Each number is 128 + 32 x the weight over its row's rms, rounded and kept within 0 to 255. Layers, rows and columns count from 0. The size above them is the row's rms in percent of the matrix's.

# layer 2 MLP down (transposed), 640x160, rms 0.0722, rows 538-546, columns 80-159
size [101 109  88 102  75  88 120  91  90]
[[115 172 170 120  95 108 123 132 169 152 147 150  93  97 120 118  98 174 200 115 151 154 188  90 144  74 125 135 153  95 148 130  72 126 142 182 101 122 106 181 214 139 104 136 158 196 146 148  78 132 102 103 126 152 137 170 106 125 140 173 127 157  94 164 123 137 104 154  98 100 132 146  97 101 166 133 149  87 164 144]
 [147  66 125 138 106 117 228 101 115 154 145 105 168 183 135 159 140 174 102 162 143 123 105 150 100 146 133 164 142 175 122 129 145 107 105 200 110 144 144  82  66 151 164 141 116 138 128  91 152 179 187  79 130 105 127 135 139 120 125 126  94 157 133 146 150 118  59 108 125  86 116 118 104 145 142  84  77 119 168 168]
 [180 167  73 141 106 141 144 150 107 193 128 128 105 135 127  62 113 164 128 146 136 136 106  94 170  94 144 199 100 158  79 115 162 171  88 121 112 142 120 174 166 119 176 150 154 117  45 124 132 134 117 187 164 106 118 114 129 104 166  69 130  86 148 174 153  87  68 101 126 123 128 191 144  75 193 183 165 120 150 153]
 [ 98 101 116 119 139 138  98 123 116 147  94 133 160 151  79 177 159 148 115 157 152 108 101 108  98 104 136 196 125 106 111 141 157 142 102 152 131 148  97 147 160 165 119  88 132 121  95 101 121 132 167 198 140 145 141 149 174  59 176 131 160 149 131 171  46  92 148 119 170 144 111 100 181  87  85  96 141 213 180 159]
 [116  68 112  89 130 159 100  73 151  91 133 143 209 112 104 136 196 181 125 141 135 160 101 131  68 111  91 107 130 110 178 125 111 125 162 185  73 120 212  93 170 114 115  89  37  87 123 143 145 123 232 152 118 127 125 127  93 119  70 137  79 177 111 139  93 125 139 147 128  98 171 137 127 138 187 137 149 149 143 139]
 [115  81 130  86 145 188 148 104 137 124 167 156 189 137 104 139 130 132  11 113 130 144 124 156 124  95 116 106 133 142 159 152 114 129 128 161 161 139 161  18 108  98 157  79 139 102 121 108 163 106 104  96 114 123  95 138 115 112 154 112 119 147 127 133 118  95 153  83 115 104  92 110 134 103 180 138 114 110 129 149]
 [172 120 112 143  87 179 152 116  83 150 160 124 108 115 109 110 144 109 181 129 224  80 119 110 119 156 127 141 147 131 144 143 127 127 165 147 119 121 113  81 148  83 151 111  86 110  61 129 169 156 110 135 102 132 116 104 155 151 112 127 122 185  88 114 157 158 178 115 129 139 156 162 119 112  78 106 129 178  87 135]
 [150 168 116 123 135  70 132 147 140 102 165 160 147 146 114  80 162 138  90 163 109 140 154 137 130 140 141 201 134 140 135 143 245 111 168  96  84 136 144 156 192 120 117 170 162  90 118 144 127  68 158 167 118 113  90 106 132 170 106 133 119 116 135 167 177  82 111  48 109 133  97 118 129 111  71 140 167 124 119 142]
 [ 97 170  98 172  87 135 131  65  71 154 108 129 121  76 125 118 151 119 145 114 157 111 158 140 126  40  73 160 149 140 122  57  98 154 193 144 165 143  92 117 109 114 172 116 126  99 176 108 114 170 106 140 140 130 139 139 173 157 116  80 121  98  90 172 139  70 100 146 130 133  67 173  82  86 154  99 110 171 118 130]]
# layer 2 MLP up, 640x160, rms 0.0821, rows 539-546, columns 80-159
size [102  95 106  90 100 103  97  96]
[[153  85  90 234 118 155 124 157 151 158 178  82 123 137 143 120 136 207 117 146  59 149 119 169 129 120 130  56  98 219  93 118  95  78  98 105  65 117 116 122 155 104  81  98 101 121 118 169 143 130 183 120 100 133 165  61  93 127 136 138 135 143 121 176 184 164 105 176 147 131  91 137 164 145 109 100 158  82 138 125]
 [189  92 114 135 172 153 160  71 107 115 147 166 132 128 118 117 111 136 108  97 146 120 103 116 114  88 148  74  92  90  67 120 172 166 166 136 113  66 161 124 118 151 125 141 135 124 167 105 137 148  99 171  94 173 144 110 127 138 124 160 147 130 106 113  51  97 146 183 117 132 140 128  82 112 197 125 142 146 182 134]
 [137 131  86 165 122 162 117 123 118  94 161 123 159 155 153 150 100 116 169 160 137 153 108 152  95  95  79 118 149 193 128  70  60 150  99 142 151 115  99 143 158 101 144 117 104  86 195 126  77 103  90 169 126 137 133 167 108 158 133  99 140  90  79 151  81 162 123 139 124 128 126 150 138 175 100  96 164 160  98  43]
 [133 129 184 119 107 115 100 108 151  64 144 190 126 104 153 183 108 139 255 121 135 143 183 112 128  99 185 108 113  81 172 125  88 125 174 129 191 110 121 144  72 123 149 113 122  86 119  85 119 125 198  78 101 151 154 166 131 108 123 136 102 111 142  77 162  89 112 118  97 150 143  72 118 101 105 125 105 101 139 136]
 [131 137 131 155 116 130 122 110 103 114 205  68  89 119 141  81 160 178 109  80 135  59 153 137 100 128  82 186 161 129 130 151 200 138 124 139 116 104 115 116 114 121 168  91 126 110 108 112 176 102 125  90 150  54 127 168 114  81 147 141 111 129 138 144 119 132 114 106 100 182 100 125 134  81 129 177 184 160  92 156]
 [ 90 190 115 137 144 190 107 101 124 181 127 146 176 125 153 208 145 135 108 206 127 116  12 131 118  52 147  81 187 169 140 117  95 122 141 104 172  86 134 119 166 110 162  98 124 137 152 104 152 152 128 155 147 153 164 133 151 119 100 210 158 162 135 170  88 102 110 140 151 114 128  98 119 140 133  86 108 139  96  98]
 [135 101 132 113 121 217 103 141 200 157  70 135  92 155 119 125 135 186 137 109 108 121 130  97  83 147 175 131 140  76 156 128  57 136 109 125  67 121 153 122 171 125 105 157 130  81 130 124 211 146 136 144 115 122 172 165 107 136 221  79 134 188  98 110 177 160 159 146 128 158 112 113  88 126 131 131 127 182  94 131]
 [108 124 158 129 151 130 160 166  73 186 137 111 122 153  83 109 142  92  94 110 167  50 128 159 133  59 127 158 167 173 109 112 148  91 161 117 138 157  84 140 101  96 117 161  86 149 123 120 152 195 148 160 132  80 125  86 147  84 164  91 172  90 138  72 148  85 134 172  87 137  94 143 164 145 174 168 108 159 117 157]]